config.toml
n_head = 2
n_kv_head = 2
activation = "squared_leaky_relu"
norm = "rmsnorm"
init = "uniform"
Each number is 500 + 25 x the weight over its row's rms, rounded and kept within 0 to 999. Layers, rows and columns count from 0. Numbers have three digits each. The size before them is the row's rms in percent of the matrix's.

# v: layer 15 attention value, 64x64, rms 0.211, rows 37-63, columns 0-63
# o: layer 15 attention output (transposed), 64x64, rms 0.187, rows 37-63, columns 0-63
# up: layer 15 MLP up, 256x64, rms 0.19, rows 0-72, columns 0-63
# down: layer 15 MLP down (transposed), 256x64, rms 0.17, rows 0-72, columns 0-63
v37 119:529500559492534465549478506486473529516483484528514508522535509472469497458576469479524491461495449475503493469463490502460503501492506521529492517480499504498531494516501506508482518477501511
o37 093:529504455482536471517519506522491491479477478496518520498515501495562505551509500458537508479512509486495462442497523493470516492456507467503516470529502515527529511564503490497528489493516468
v38 108:521510484505488507465473493460498502492545479465529500471515503501501461500479536509497562471491521447453495511495515529463454494504530504499499490518460504530463481504456460456501484497502514
o38 093:548516504514488521524502541533531501493469554498494521486504484467467498463544471486516468444518533532494491504488496502487510452488542502520544499534507489516526500447471521509505483493492498
v39 094:502520559512512505511466497475452544500517463490491547483534495491506502494543528489528535498519481490449509474464500504441482460504533497524506519516493514479533482496462517500461504488485489
o39 105:551505516499538519492471458498476508499467515520538515481458463480552513535492497449504512459527497490508487472490508514496489475499541510512512481519510513496516480493548434503517512478525468
v40 086:451488499498475495505507493510495510529512485475517497473504499535520488474497527510539504522516510482500530470577509500552445503522541532515486504503487511508455547500474490468521515551512473
o40 089:509533513519444499498504503509482504497481538514497485501560459501467476488504498555451505459547526518469451511504510520482535474541502514535543491510503523520470502499478493515513505484479499
v41 123:492519546488516521454516507443537502506538501500484538506492501475482495511542538507529484458508522452429485473463497486488533485522485501516482502470517505492520482515484490510450484485499509
o41 099:477462539504504503519479549508468498489484511508544470541506532538547505503480537486510521501522480467512541485460465504514492532490509493496485536518502494481539495532520550516516504555494508
v42 095:478469506504539503519486502528479481496481485500485483505511517510504562503545460457554483522565462488512485483505494497482507463502505506479482536510495516515539476505537538542525535485483508
o42 098:467469517483520489503523445486485565510534535509507513493462478526519479523508504480526489515529509491502521518464516472472467532504532474504501493512556519495477492556534468512499495459511495
v43 092:516505525504514478479473497446493497503482501508480525475503529457488506488516530468523569473466473482456516491476500527430489508491502506494483455508503495459527512493503495515440499484479519
o43 101:514507525480536461525475511501483489492498530526505438510470473489542519483528477472516461499499498500514509450492550452491490511497548500526516539536509475516539474485477511520503489457506498
v44 099:495497518500559485480483506530474510493482511508474534543535504516478491499515450469469450516524498512550490525479482502464494464484480499499540477508512479479483477493535510569494498491530477
o44 118:486482508498526477506475445524511496461523475502544507498469492482538526509494470438523526546496476478509512492514538523500480550465483509471466511478518473494524474520512496543509531491534501
v45 090:497511560509513506461499498486498522499512517503458515459512511456527509509495531503491508467501453532486497464512496456454493469525519485528490520511518533478470517487442488457495507485453472
o45 097:511482534503521485500509478476476544510483524570540492494534476497551491521532511505533501530516470470460513457510475494500460475504508547527488524496496456506541471479477495489498504483495492
v46 107:519475484508485518514496498522499477502451441479492481480483501505467491489482515516506519469510506486537501534477501547466491489520510483502456559509503516517490503452433513450518537491490529
o46 091:498534475522490521489473520487493495516527486497455558536483468465528516508528495509514446462503518539476484499499475499485520474484552471509480460523525491499525468491547512521520498467474483
v47 125:515519531496489488466503505477531528529486475469521504480487488501495472523484556534578491462504516470509511489499504481437488510526545499503481468505505525524502522514436481478519497498503491
o47 102:571531548470505483513475529474507487509527531478492487499474490460506478520469520474475480522502474461482487495469478522516466457526502505494503502523526516529533537490514545488512495482481542
v48 101:530522496501504477490474493479501551492528475441502521492532489471489465513516539502491502493501521467498474585463490516443474464497544516494529501502478506504483491491472473481519488497486510
o48 095:549544498494548491484439473496511497489501507475475538487456504480473488480471475462515495465487496480516498549511498518459508501448467505488477463493503454522535512526499492526476498494503505
v49 121:496517490498480519469483502496510492477487499507421494480512508494492523493497527475502547539480497438485510570475504515496501477508460477479500526505500496462535474466508519529464476477472528
o49 092:498487512510524509511480504503487549487505503476485505521462502540483515491477479524519493464544521507535536506437527512468478512470544480525485465498505459456501432481505468510485481516494502
v50 089:494479535511474568532536503505509474478497481516513537529511486545515508506473529522499493481509536510488523454519512478502501532523520485499486554544528502524503503457459480458484481527500483
o50 070:501498472484489525486531496527495497502480523529487472473536509486513523534560485525474523502512498474506507486490494506509486483543518527516500494537462554470458505471564506494535461532486464
v51 106:477507492512460556457487493529529467478501515466466511538504505513506462549470509507521519537533513493512487515491504485462501438531525457465507514525521508485467516482467512491526497496494482
o51 097:481468551518473524477532558480502548510491491522508508512494453523468504483513497509462478525536515515533515523474484514529461501531465492482539465516474488476514518462515479525489476510522515
v52 099:497499506507492479572493502489457504474457507516472477477524512457512536445513510471515514493475446525505517481517494488552485534483503494515465526497475502478529523487493535484461515485470511
o52 090:495454467468506524492477483486435511540522506506485497473513490513500503492516502518495497467483453502505506459510491515486501461501525491537504485517447529528495486522479451480535496428515515
v53 102:494460460500480489508511497456523477501504512503568460490481498499515508501529502499523549528494453519453503446551512468526503532510541528520481504497481513540515506521526494481511515517492495
o53 094:516490523515469536502559510486479522534473464546534477490519448502493476506481513526481505477502489469474460489514513465481490502532488503533519485510525523497459543487466462457486481484509486
v54 099:507531475506493476545516497485483513531556478521492488451531507492519554492440467503512530514512453476467483501508506493547472466478502514513488500491493486506544467489549486503491479518504503
o54 102:542522506500475546487498387490523496491488481502533497473500521497529508498518510496509510464496490487516528474473523551492479468481524536530483490488482492506486505518471515470513495501528525
v55 099:503533483509495512502499499570518460496488483494441501534524465519482496496469509490462466477481537538550505532497495551514522512508456472483506495512526474485477511488500488519521534529517523
o55 109:473509442512496506487508545524461469483495493485444492526523514471563508499472501535498496519493522511506518471528507517516499524495465523472462517535482519467475480516490518545525489538483475
v56 108:526508455509478461468491492486532508473531489490525477494483497473519519511508514500523542496471467515427475505513511456465492483503550539503492454505473529481474501522487463475520494514470489
o56 080:490538518458538510498519523506475489494476520527508494479516511526485467511499522494483504506512487482472473474494505460509528461490485540538545491515504461544506501455474536520457483441518470
v57 111:520493484483474513422506502502544470491527491494540497540481494503476488529492513516512524497500500456461444530448504493455460475485518515479507462492494512500454477483502493498507484504530506
o57 103:483507519511485511506522531460486478446504489476495517507468527501471505479518483453475487516527544523509536556455472493495518476488493462509533530518520450508544500471498493527463487499510520
v58 115:494458503487559455494506502445469537517539531537572509484488506494497508498516486504498489510508484499458511487507494503491496506479522522530529442487500505507533517530554473503498480517513481
o58 091:563490505488526499531497455483521476466487490499553510509468512504505457503490489485517519486489491472495475485501502496522546513498497534485482521460517489538538532528488517440477519453506535
v59 097:525502504497434502498489499498510501534480480501487464465489502433502499500516510502511561500474483505463503507479505468462505489521506506516500501482481534484538494513470494480519483448419497
o59 089:500516530509543485496543461484489547538506532541508521528480475500526481543505506515512497454499445487503484485504524481508493445480512525570494487511526497525517482486512466493481483509524504
v60 110:456518492501496486478491494518484531504561525515481505460498505500536509516492493492476503554499506541504528464538495473565485499485440468489518481517505495484470497509560494524502483510512469
o60 096:504495541515520503475491479526507517502491544539530485505534483522540502497469510517498543506514501477520523477534507542509441533542461535517520540446498458502494479484486486492484530502486517
v61 109:509488502499491457512476495422493511498495468488521491474511503448492466482500551500496526446482489494459528509471510499457506491520547514517520500491477519507539540501459484473492500477472515
o61 114:541475495430531499506498461504499518539497506473511487501493449454503487482515487519518493482491500507482456471496469485518523458461488507523478468534502542542547504489495517457505486487513487
v62 102:503505535490522528492502503524522520481517502470510534536504486515484473515522543523521416472507568481497505518438491518467515497515507521500532454510516493494480518502475520490498473505532508
o62 100:507514489486536488482449572468505498504477534463461470489492501497514488525440484492492507482502489480496507508495538536514500520509470487468481461537504512518496523541550496525504541494528499
v63 100:496472500496501474551485500466476505508480492515565478490494511503502552459538490476517526540466484515503529484526499497539491568496498510508446520493470479497523518529542499493479521506506498
o63 092:507487429491505508513496480487476537523489467499495474482515471528460509482505485495465476448495480514492472509523469460476492502553515487505531518512551525517479526495486500485495477433486493
up0 100:434527459509539474542483478505511480491495472485497538468511473458521514482476521451497481502510527485537448521478525496494500499490497453501491503498476508525525448501485464502480499492496534
down0 100:512515508511514518457497558482512453452493513502498483488546484456486463474493521530482487494462510520500450475457510502500480465523498505483507519505517494482532535451524552484486511490486516
up1 099:478471470486515485526536495512439531527512499530529515540521467545518514509413484514506500497501471522453475475499509499508508533470512469519492485488529511485485494503515495455504516510479486
down1 099:481526510498477485457494502522460465505506504484475465517529500497488455479500490492508516509512521498516547504472476469526508458486478472493512467487499505435541532463468529542472467520477527
up2 099:497533518535517526498521502493477479491478520519528503493513470539471562540457511478490481536468521486481461515466495513521527483503475497506478513525463497457501497458517496524531442495530507
down2 096:529498554522486492527513470508460529496492555488473528514465509506487489513529529495513488499543486439463490519483494488508515516490526482524460513518519479461494521461517497482486456526536468
up3 101:506500545526519519492456476490509524461482497520500492476522491493476477488505459532509465486509508572524497507479533515510511505537495465478454524477497492526467470465495448495478468483512465
down3 101:491487475505503472494500495495493468517522485476535490469505503481546494520503519545453477528489508435543468453501568463516501480498520511500470506531516507518509494496483542492531515507522466
up4 104:525491493557519471492494491485461467521459475504471510501487477487541485503508542523510471499506487556441511558466507478539538529507468491504503505463479467505499487488475497483501508507490526
down4 100:505450498525528454501495537505513515494499504503489447510514477513440475497520491517508467548481495558473484487487489520503495450532512504513494506474482479487505483454512523504509502478517568
up5 102:495491480507501463533522494473475467508473476507497471489475444482537502514498494514509535460474499517462511507457498521446534499506543454527497525529448467503533518487487503528491530506509494
down5 100:494515510504521480463518487499537494494506527514480456500522473486517498499528492516513543520504532575485459528478492461513548486510482503464532457466484521488474496518465472514524498548500509
up6 106:488497451505519518527475500533480473509519524512528500522493496503576534538473487477493507508486513528520493474497520514516444534487496515482443517515476493483504526556505521496494528506545474
down6 109:474488507516489503515500621499470505480505489524513456499511498486531471511491466524497511524494496510506496497495473481505553489530484488496532510465509495476475534480483508473483471504462481
up7 102:461557481516517482520508476552479509481445491535496490521496516476519506494481479473510533493504526462553479530495515498540483478517476524492491514524515477508497497519572496492476469504501532
down7 099:464531536493512489515494495492508520559500488491507511547533461512492521500582494493501497517484490487469507474547524495489436522496464505507504490521528442515511465490507502494477478504508515
up8 099:502502529522551513469501488499486461496511526483492473470500483474491486492546452466455457470486469533507505500511507497483540565504499483515510508547496473499502515468518508523487502526490443
down8 099:504454501528493500491478447511548522505537495506507533530477499495501522499500511546502496500567507513502466541518525502518478518493497474479449495484444527472499470509506454518512456491504491
up9 107:509518458515520535474524502540506511473507493483499483495485487487517532491492540528527494495502531468540535476518500472531471489515460450485495474452485500459508517462433465505499513519510484
down9 104:472519515461502454498500543470488574525508497524520494464475528498529480487491512497502521511485449515491525525480512491471488553499534538505483462509485517522467490537519480500488477476523527
up10 093:458487475506527464564534487515491450481520482539453467515488493481523504484500528488460504520497483519480486474488507524523493465511455493529516512525522451496495473515528523505477498490521455
down10 101:495520499510498518486507543474480506494532490491512538550483578482456495485519510481508499514463497506513489534509486489507498550469422493469506522506521490488496523522510490494503506550506460
up11 098:500513478522531528521482506475449490558511481542498476496502491541494500508522511499479483548527462480472478459522501508498510491523475479544496497479547501469462471507540512495491491464483457
down11 099:504527500514462504504492532452544544494532509479470491543479502499452496534535555508527496473470513518489474509505485428477474527499479473465471524475494511500467490511507512505487498488510504
up12 098:509468471499509508542519492515455522506471507474492477461534485487525482486485528507522444474513485473540501479520517519499493518484549525531541531486484468480460484467486470475463498526512531
down12 100:480516516531510506480528508483529512469503493479536498526470462520545518501507484528505522475474548520480490502467516508504545544539495459467454486510485512470469524526509514526449473518522516
up13 109:521533493494472496512505493496434483510488514472530449490501502559484532525456480489506424542486515520524473489525505492487481508494508514530497517485492481521504499519456528540488472496480505
down13 108:513523504513477514502536444475490486513505538459522504477523516485499520551519526437468523526492501484527475488524534460540496494537534500501510546552513496521480503490495470483508504514491478
up14 111:473466490527475496487527494512533542488482551466475522548510452484503524510506511478498476534471494502476506515500520492502524480536524522488527501567497500501471516507462502465497512446482537
down14 103:496539545495424463498483525504501466531567480528504512516493534482508454509490516489543482485504481486558482488495518508517476518449539483485519512509517525507500485488512514492495503512521506
up15 096:483499498489512497521507493470477509534465522521544498464502527539523500452489518506561515471548523486521515534511491473501513503529472500488545523519485468492491486478487546490457454471516482
down15 098:466488523505503468501524611519484514505509480500508488524494497492476528487514474495458512511466496506516511500508454546515532512492522471512501486475525492540481502481510461487538523501534509
up16 097:448506499508536448479522497500477496536465503543471519500492494498483499511466502489519499530504531490509514494445518547495525531517484462467528456483563481519491499529500504500457479476499503
down16 096:519528502493493525479484545513503485482501494461482526525492488530490509486510491514509447471541550543518522463454488476469452535507489466493498479490469479491543504498468505473457485535507503
up17 106:495478510491496524508470481528488537486480455506494503506485484563516504485497546462485495491423497502539493524549511478505504519510490475525516458532489490525479472479469552496531488502494484
down17 110:502538524498501498537489456517530494520491532517513495502496474534531501465532482480527514519492544506504480500497547537504508565500515510521541489509471509554493428518495484496515501466491484
up18 104:463532514539488516473478512490497493493484504495511497474494527523501527468485503438498537539477516469487464500491506484486504519475482535473481540468490459489425510527492522538475512527525517
down18 103:501494526570509498532484574513493525503470532485543473543518531486513515481513523516542481484511480516539463470495505496494561529482514505481473499498529484501513502506501476518482501492499469
up19 105:492502505540527538496508481498506451500486497492483525503516503481537488486516469500556517520546462471465533510516516538458494474515514454495494533516491459538518528470498481489494509463549488
down19 105:462514515456506474492551483472499489495499470489505515521521499528553481451535489485475468525470478506494476455541475445507529482498489509468501515492500462503490468474472497518526474467489513
up20 099:510526501513479478481490506507499511505517565461445508523470517498480490484451508495521461491482509521514490528514502540511561510458514477519508507538517511477485480499559478530487502470474532
down20 098:508502504506429489567487551523518508505522435506483496482494485500518477520509466523481461490531480483491522472499545490478493490480540507511524514556498512527514498485503534479505483498487474
up21 107:527540488522512484486503510510524487488528474447516541484501488483487517475464514464514534538449515554515530491496495510545464529505475488469484508488464504465498522484539536479498520465502491
down21 100:460505471492493494514536478526500540519476473534486509452472463507517544490492509549486482488514564504509497490547521479492499482499539505536481447483485519506471466522482478486485478507494472
up22 102:511569473497521516462501487512451487512495474526481459493506501514541479504535526505531531509528480507501480467558494465476535500509476477527535465521469515518510531491513483477505526504514529
down22 100:487483449511473508513501468506451510508493514510476516474494508533510520513483498443508484542509431475489494482527526522517463528487503489496449520515471473490514467494541496478495505536512452
up23 090:522535525520474515462495501499457463478469457538514510504432517503518493491501532512495526486496478513470463525509506459500499513488510495472465537502469506501540502495428506532520510507519511
down23 094:509502489538474506536516571456511489475535475469489495502475538497487516522508481480489477487473569530529531467469481513520536497500474464508500477522504484506501537510504523519469491502510536
up24 102:517498451531488491514459514478503497534524465544476529484478500494531541534546505503524518456520540511537510479531518463544490511504482495480500463449479500525506487494512500490490539497478520
down24 104:509529534545490486477503422511514498487467519487459525486489529499511512508485475499512507547512469473467518519463536530503501531450530494490502546513503508498527487478514515501504488507453462
up25 103:497522499516522483461520495462479535510493504501498522540487492530539513486502508441511505507468484523459539538518511525516518486476446487491567509476516521515456525527477489512517469531502503
down25 099:475503507488546495454494498527530506488513548487494492471464532558539494492472465520542532467460497541468514529533485524499511504486486486487493494514489498534477459504498505490528499500450477
up26 094:447524504511487493495536489554465486471491495464464533480470508494518512504494518460511498486511545510457494524543527491534504479460495464520510508494548519522457520501480520477499479467481523
down26 093:493487479491536484496491536483553498507509507501506511484478533519472450493478485503463489466522526473469473537496481510486469537428464487513487498484470502466535548544498527497486492510514491
up27 101:508528562537502550498538514505512527485518506511527507479476477519503530487479541532469522537511499523486529525484484505489476531489508495490567508506522497511509542495488472565498487480486471
down27 099:515519509569490516529478535493526458516515506464512488486495518465509473534533466492520539469534478508508517468536464493490497538519504467509495538522518502467461511508501521511484524524536533
up28 102:508522499497521500512519499539512522508494477484490499517571470487512522515480494460482497476480480526498507503548506484477478487455519490484467475478447487455513436506538497508538495473541491
down28 098:479482462523494515507483515507495459467440511495525460522528505505493547487526465484518497484483530518500532528515492462532551480515467502479519525536490477503492504436489527520483495524483472
up29 110:519479499519512519509477498521496463489463560469502526470475516498542501451472518464478474461498473520531505519492497448475496513494502490549524528495519506526474522485466510485491539548519502
down29 108:461476475528502452508498518483463544536518459506538505579473472503511473504490501497503507486469517509513531490483516531472543452473498495488502509485476506462497490523484497489473494496464468
up30 095:477503493522507503487495487512449470538482522545511524522457488459535530554498549505554538507500492514527504506517511517508494485501519469498545445530473501504530514493497544504490480506492509
down30 099:562494472485494501524479523549523472501496496489506500487454463521537553547473524532514513505496521506448494527473497559474494481502519509513488514510491487502522517510505510462528518546508493
up31 098:487536511511527491501473487515515498516501496486492497512491498504532443473500451490543499534466570484503498547507501523470489516526529500524538512528443498545508474518479506487516451517493502
down31 101:423506522495473528450518455485479494481504458488500492539484514470511504474483506452498528514487492506496456470462508463478502503509512495511490509460495461537490497494500519490440484526507485
up32 099:515510488497484502480549496548526525485466509492531487523469506524539471462490499517487537495516505498517480509528517480477525552439553520492495496473468489499529513506440484501493476536491510
down32 101:473507535493504537474512516475485541496513455506479526484500548456473512496610523496550499507472491498524524506485458481493505502517491481515490498515498513483485526493508526503489483483521498
up33 090:485483473476486511526498497493507493538476477511520516447472511556438478518503539537474450496475506515478499544534508497513489544480501482531479490485486503495464531539517509486510524470488526
down33 092:511501504504521482487483521497524452489488499478522502488527493475500466533510491488552483535521432491480480495485488457510469477472454543493532504488484485514533525448518507506483491461490449
up34 089:462499469497506485557492509514474492516529499503463464502507479530518495530507496463522435489526498454520519472478522502502487490500510490475465503500462446516469485465446475521524512521502524
down34 095:552523517527514514530504523498525504495451493509543496501490513519532521440508490554518460478494507522514475501496520514492542507497507474494504501488510531525501503520464482489441531561477516
up35 105:491471512535523485516542503516504478519489498480530553504454526466473496513491481545523508495524488507437536495531502515513491489493503473456476506521514474519487533540471550466501510481486472
down35 101:502493464483484503555503508489512488442496523509501493495501520484499501463485506532466526532496481490513485475473534509518540464512541508478508483573455491514477533486559476515488516524495483
up36 091:518489520521479504521518504522503516514481448531510519516519481477554511498515497496524467546500466501465496508565517521517532488489475437459495491501490517547486523505520508486542483513515457
down36 093:516427531487491491519518541467481503475526478509517465522492490489453484526497473488481496534490478499510473494539496507509529462464503521494508481466473450521465480439482511527490511493515498
up37 095:506522515504498529466539497513445520497465493531505532468502511493495495506534545521508512466501515517509470512523513478561545515498528523518531501540511483430532521524512488482484485493486470
down37 095:541481476495504497509482514482516540472453485468480497543510432495506500519488531486522495471472496497494555490524536515462458489512513510474483482523494490481485515467561497499517496546521492
up38 089:524518530521510507495483496498496462490443507542511482507488494494504528486537461478474542523493467490507485462496527456492508536507498550505566492469497464505500501474477501464466481468465505
down38 093:513494487524492487491502541521510518492527526455508532496486496557472499514470539491497498482510497491474500543494480529495448499463488498505442477501470518502552471531528491509545506527545476
up39 109:482472531523502536482512501489536523525499518515491479475524465538533460505523539470552478514500494524466454510464502490516518489550492504500468520507513488508494467534450524489504509481449503
down39 105:500470526500499449480461481518518478551519475535488489515516485494536492474496519510530483555467495526504498497492487544488465455464507468529512496533520487511530475463471498477539498494517536
up40 094:487508502494484506467472472518519484492468493498526505471483485524501486513495477496489484558494456458515514523552515519486483509487520523525480488473479438448449500560508486526506512535501482
down40 096:530522504518504507486494565508504481511470509506521478483527535487498490464485517480529507514455459512519481487525477490514521497521514502466529526455493470445542543496510511523517525512513440
up41 103:483524485496488529544512506483449545485525460542496502477508477520514521474528549466499469485435526482531485516475494483518494505504467501476518493533455504522525494530481492534522481507482487
down41 104:504515513512505528525477469517538510504506524537534517510516494495549461460485487519507542493532528482532476487519564502500504476485509562524527542523502518516491512522504461458487530510512493
up42 098:502491458493506503520563496472470531505487491488463490508524451554522441499508543528513501487479508487524485506543513508502546470521509514496502490482489547517505524523513490532477450488506521
down42 099:503478497472509503462498533506485518519495486483508522431497520543533512480450483484512540502477506523522493464520501518523460533481513464527501497484496524506503535515508436500484483490563511
up43 106:498494520514523519498493508510480469517534500521534553521468457528475468529506487489499489463482500506492482477531512478483486512463450520462492525482514452493485550522507512488478521482444458
down43 101:491474513505524494522518497478475485433479525486505498466442518494473464485473526512514525492463531523502522537489498496521500556483460483484465471501469534506478483520502526503481467519457520
up44 086:502506517508508516517520515481446522520423471555486534489507508500513457478473500508532488520545531527500528504513501470508504509494461522496536528524471486490498520476465519493474457502532512
down44 086:530519515480491480503488557493535509513535537481466468555462496491480504495499489529487531483456533468490510505471455535475524484488534494494479541455498472504495499468530479488485493485529497
up45 100:528496555511521477510479496495489481445449458502522508492492488468527459463495532508549499508541518517491503476524511489541508501493515493500548496520482527450493495523504532514516510457483473
down45 104:529494498495517477507441484482516503504511459501495478523462470509520502528468490519492524520478532467442497485489576503484492506499511461507508515462495514487489462508509457455511542525522498
up46 105:520502501519498525540470489477478526529492542457511514504535495501520463534483499450482485536499464499528463490520514441485500474533472461504457482480507544513493526480484513486482485534519491
down46 099:516533502514507496543523505533512546521459465495499484517535523532521472497544494499528531466479488466493547541495517498477458503491519546471503498519492478497467458521516500501482540512541497
up47 094:505505516495533502521537524526528516521535536478525507505490440483513501489473506487487462534514489491516428474496505443538481512497535504523494478482480514550519485467483501475492468486531489
down47 098:462506523463560499454490539480536500491485520461493510458498544517492507493562501521507515490448488527495519491484515501438490507497516492478512477492504513466492496502539484504471479518510536
up48 104:492518480510512485445505505523458486535533477514489496479508473536530535489538535469547465538464539504516501475526516524485503521536520524507504461558502485508511466489479526504513510521504508
down48 104:532487485510531528499515439463447530507503524515474479482486543511483505479528493505499491554489495487489501513469536453459499502499516523498505469547517499513525476510477530483456504527466476
up49 109:502507524508500569495488498521497493496509522473498527510476478527474505472494502492481466538503471486478484453472512534484576521469507483501512463484496484484483463551533513506470506474521541
down49 104:503504501513452535531485523497519557484528487479493492504499430493526520497472483457497447477549461473515532490520523525486505498523516508501538524517536507544494509518520483526486515494521492
up50 098:506510532501530500533530504476534468498516518479454518540513473512479483518488551479520530525465460456508511474485507493473502527479483524535443511492475508503516518507494498473476458536465477
down50 096:517473472492512514471556488502504543528509484495541522449492508457474514499452531473450486480533492491488463520513538474493483492459525532496485495469542489504501497493523483476488482522514530
up51 103:471512530500531486532522492516509502488509457482462466454525449445509523519533533531496517522504516501518499491489532494519477504488493556487535480540508440505478500525490494501467476490523493
down51 105:513438500540439522476528477486472480497529498493495518531462516513488491472484486531556491539482494524517477542499545465531497530528469515490514501512507497492474525505530501487500517543501495
up52 092:480525526499497522504530477462506463540514488561474475480491491472510456487535503520532509493520479518468506495533502480511491452484483443534503483527461475460495453498514524511478474503504497
down52 096:515485526470490462510475505458470514480515496469520473480466545472516514506503528487480513493482519488486447494517497459522493515525466486465478531562490508519538511485498523455515482521551493
up53 107:539508499509478520498500510509527491511552473519542473451494510504523463493493497519487556477475505498500472480544507464515519484525534540510493509535509522543491509496435489443505505497486501
down53 107:447513510520487508494481530552505482473504490456463532538504442510495505500482520513509476481511498490491548515475498518515470489479455460478496472500473464477523494506554504538488484535517507
up54 089:493482531503506480528505510480445476532528490541468457482497503550504467518523513483493459530496484524539529446512496487524480474502483476536510462531511521457520492494482514525507509464475498
down54 092:542529526496480539479495520482544520473543503475500491493489536503472511523502546535516504486456475507467500536538521463500513521496475502476444542501490551469507473503514482469500505494499489
up55 104:489495506523509505463500504435483446457472493482517493497491487467532530528513472479526500497501470483488501459528524474522524512499539522471528512485489522542515480505507531484519530538446475
down55 102:504485487500501504494439477496549489489499455492507533473472537489528490523491470497500477528534539457501479501504517509503487502498503528517496451528431511493494496488525502471533445470518534
up56 115:499505476524472495514499484529502522471490504539471524525471476485471498517495528487459504533508486480525535479491540451540509546537494548496483466466456517492497482502520508464510492464464472
down56 109:503498498526474484452468517532472496477496546531515511497467518495465522508507474551487495512496478481478495485483472495497531449496514520526534562517526497485514458527478528473534506480458487
up57 096:491502504522489551516487511505478473444541464523514510524497492481515539494475504502525532546494520495499507507528494535551539493446478476499529541514484492566523501494506485507497480514491467
down57 097:496528520547517533518506460524515480533495485486557462498516467504494504505516485490502531492503479538476523518498510527474421486494531504504491510476509482499447509459496550485524524508511473
up58 113:518550532526461522467508499494513498491490465535512548548489465465495518549513511480510472511498487475490485485461521474516485537485457516502479500499499455519504537459486539516531494475495508
down58 110:502486502553495536502505534516474494510488519436477484500486494533521506476426498536499518450486516512515521529495474516507504534479502473481483484487530508466550467498493523512472476513530524
up59 098:480506509504514494508515504493511500508522467503467507510507501551520532499477489483476543500491471499497508524513511440481499514481526453554466500529512488493466538517498468498527472482564437
down59 100:515509459528527487509487518492539507531491539503484514488496526509499486509486495515554482500551527469474493486447530513499454466515508455458473508517483500473541493497489518527470471473507546
up60 099:494538510526519519468491490506490474484513501471478500459492487542531519485516510459486491522451535510495525541519509482469495527480532456493484496506479462444460502488510479553512508479542524
down60 099:521503469552510508466508534541499525472466506478572500501498489487504528488459481520510520517538457495510497523502533509505510491479518526502492512492519482492472501516501478554489482488531428
up61 094:502486498562470506494516496505517494539481481532480519475496493482470457448513512497488478487487514485551479507507527484499511465450555514456503502482548477508492485551479523473517515489478486
down61 093:476534503547494529531517509491467496476515482508499484476470492482501463488529561534463520486474469484490495509531442484545524495490511497497502520472479459511457491508559508484517506498520477
up62 104:508504483513513505478480486525487503472485499525494500462550504504500477509457499519552457512492480513547508527485496553481551513517477471513523524518516492494544451474495486491433505520494523
down62 103:511481491477459515510510564482512460522486485508489487500496509520493495572531517536469492524518543484476500462482485462501506500542477497495490519548499510541490522511483546512484535494534506
up63 092:536518534507495458524511488473531446515476483549489505570514512483527458526499535512492495484507472486467504485506511545524525512502493489537526506502522514505517509483516508475465556508525483
down63 095:482510490521481487505495531504460505516495517458427500517520556535439509494526504474467480507477536507514525528520461508506478546472502509544490501505493469499485466488491497503532483487537505
up64 096:484495483522490478509528491506510479470491535520456522484574520483506520528502541481543499491492480507517500457482540498495469523542478471512514469483471479495462530482534486456526470481498513
down64 098:511515474524473490492481491469468536506515488447528531505506540498501487515496522527516493492495502493527531534514465524478501490550577481474481552513507516518514498497530494485493498513568495
up65 102:502513510520505512430501489536461495549473512532447538534468519503478514469508500498516509499525511512489494539530479467466524464508502457517450485475491512501518500492478505483473512514456491
down65 101:494540461545459524523543487518519496483531509537487515513495539454522518516441500509501515529485470506480521519504547527511486503488493538476473536502483516475481477541511499494487525493477461
up66 094:511509531500469501508503515496493489476502515484462481502502512481495513521534477483523465523476489515520473490455493505468473460481437452532533505485484520537424487493516510508491552497530515
down66 099:528525506529524511489519539501475530490493516468509508482505525501471509528491550522496504455498502457461518523504506494512562506524520472545470496573516467459499508489493499486487500527464492
up67 100:473504482522525502511527481528519534522481545517463508491506495456522484553504489423521505464459483555503515516540525497483490516498512490535516548493523466492512515484492491504511523489506487
down67 101:488485476490484535521479533499477489448489480496466488551512557505533532505513484486505468468497443521498486485523508492533469547504503475486485502498484529522549479517504473501453529523484500
up68 099:484500529505478504529482493550512536489484478569493516485462521525495513545516549503510482469463446498478487484479491465541522471520466480524451526508502526517502513485511519475511494500508499
down68 097:524502486520492545517484499500487476467463506456500515497511558495523514472508462496509495497530555509528466534512513502471485550481499503529529505518471489441526486491518459514475526516542495
up69 094:502514526513461526486527501476513514455490512485497517450489534460528480483519461486525543446500512492508479526501507517466522509492484490515532543488509491500444489566527502523523492519476489
down69 100:425503485463519505534493497476485494504488534474469495542499491493531508468553486552495486525487512519495494512472503475520520473517449483444503519474513498500524496480510482496445514499469490
up70 095:512494455520505548447519496498513507467451513473522507481532486497530521512478467494457537505460510506497499476561534525518505527459492510522498508494503465488507526536535489509475536496515477
down70 098:534461499530480492507521526500524501467504523523548509486539526485525528480464476536489467524512492537527427478533512501531460498484477534505494498478480489526522528499520486492457474504489512
up71 093:493497509523539465507489497521500488493504493528485493458501450486509538511513528478511518491483491531513478507565544534497439494529460492526455533495527488520487522501462463508499537502485475
down71 093:545492531480542526496483497486502505465539488544488498536499552520492529460473548548521506482488505452539495525502483518523538529529491491487476533470508534500480490497507496479482503466496500
up72 105:477507495519457515523517510507515518495456514529482473441458497492504491472455514541511498517482513486522497518522494515495484501483499462485487523457515507536520482559517563516464511457512482
down72 105:549501490579519516506502466528517512541477531505487521504488471504558488487486549509539490491500476525501508496556515508513501506481493531508470499530466490461472505539493512526482473507511509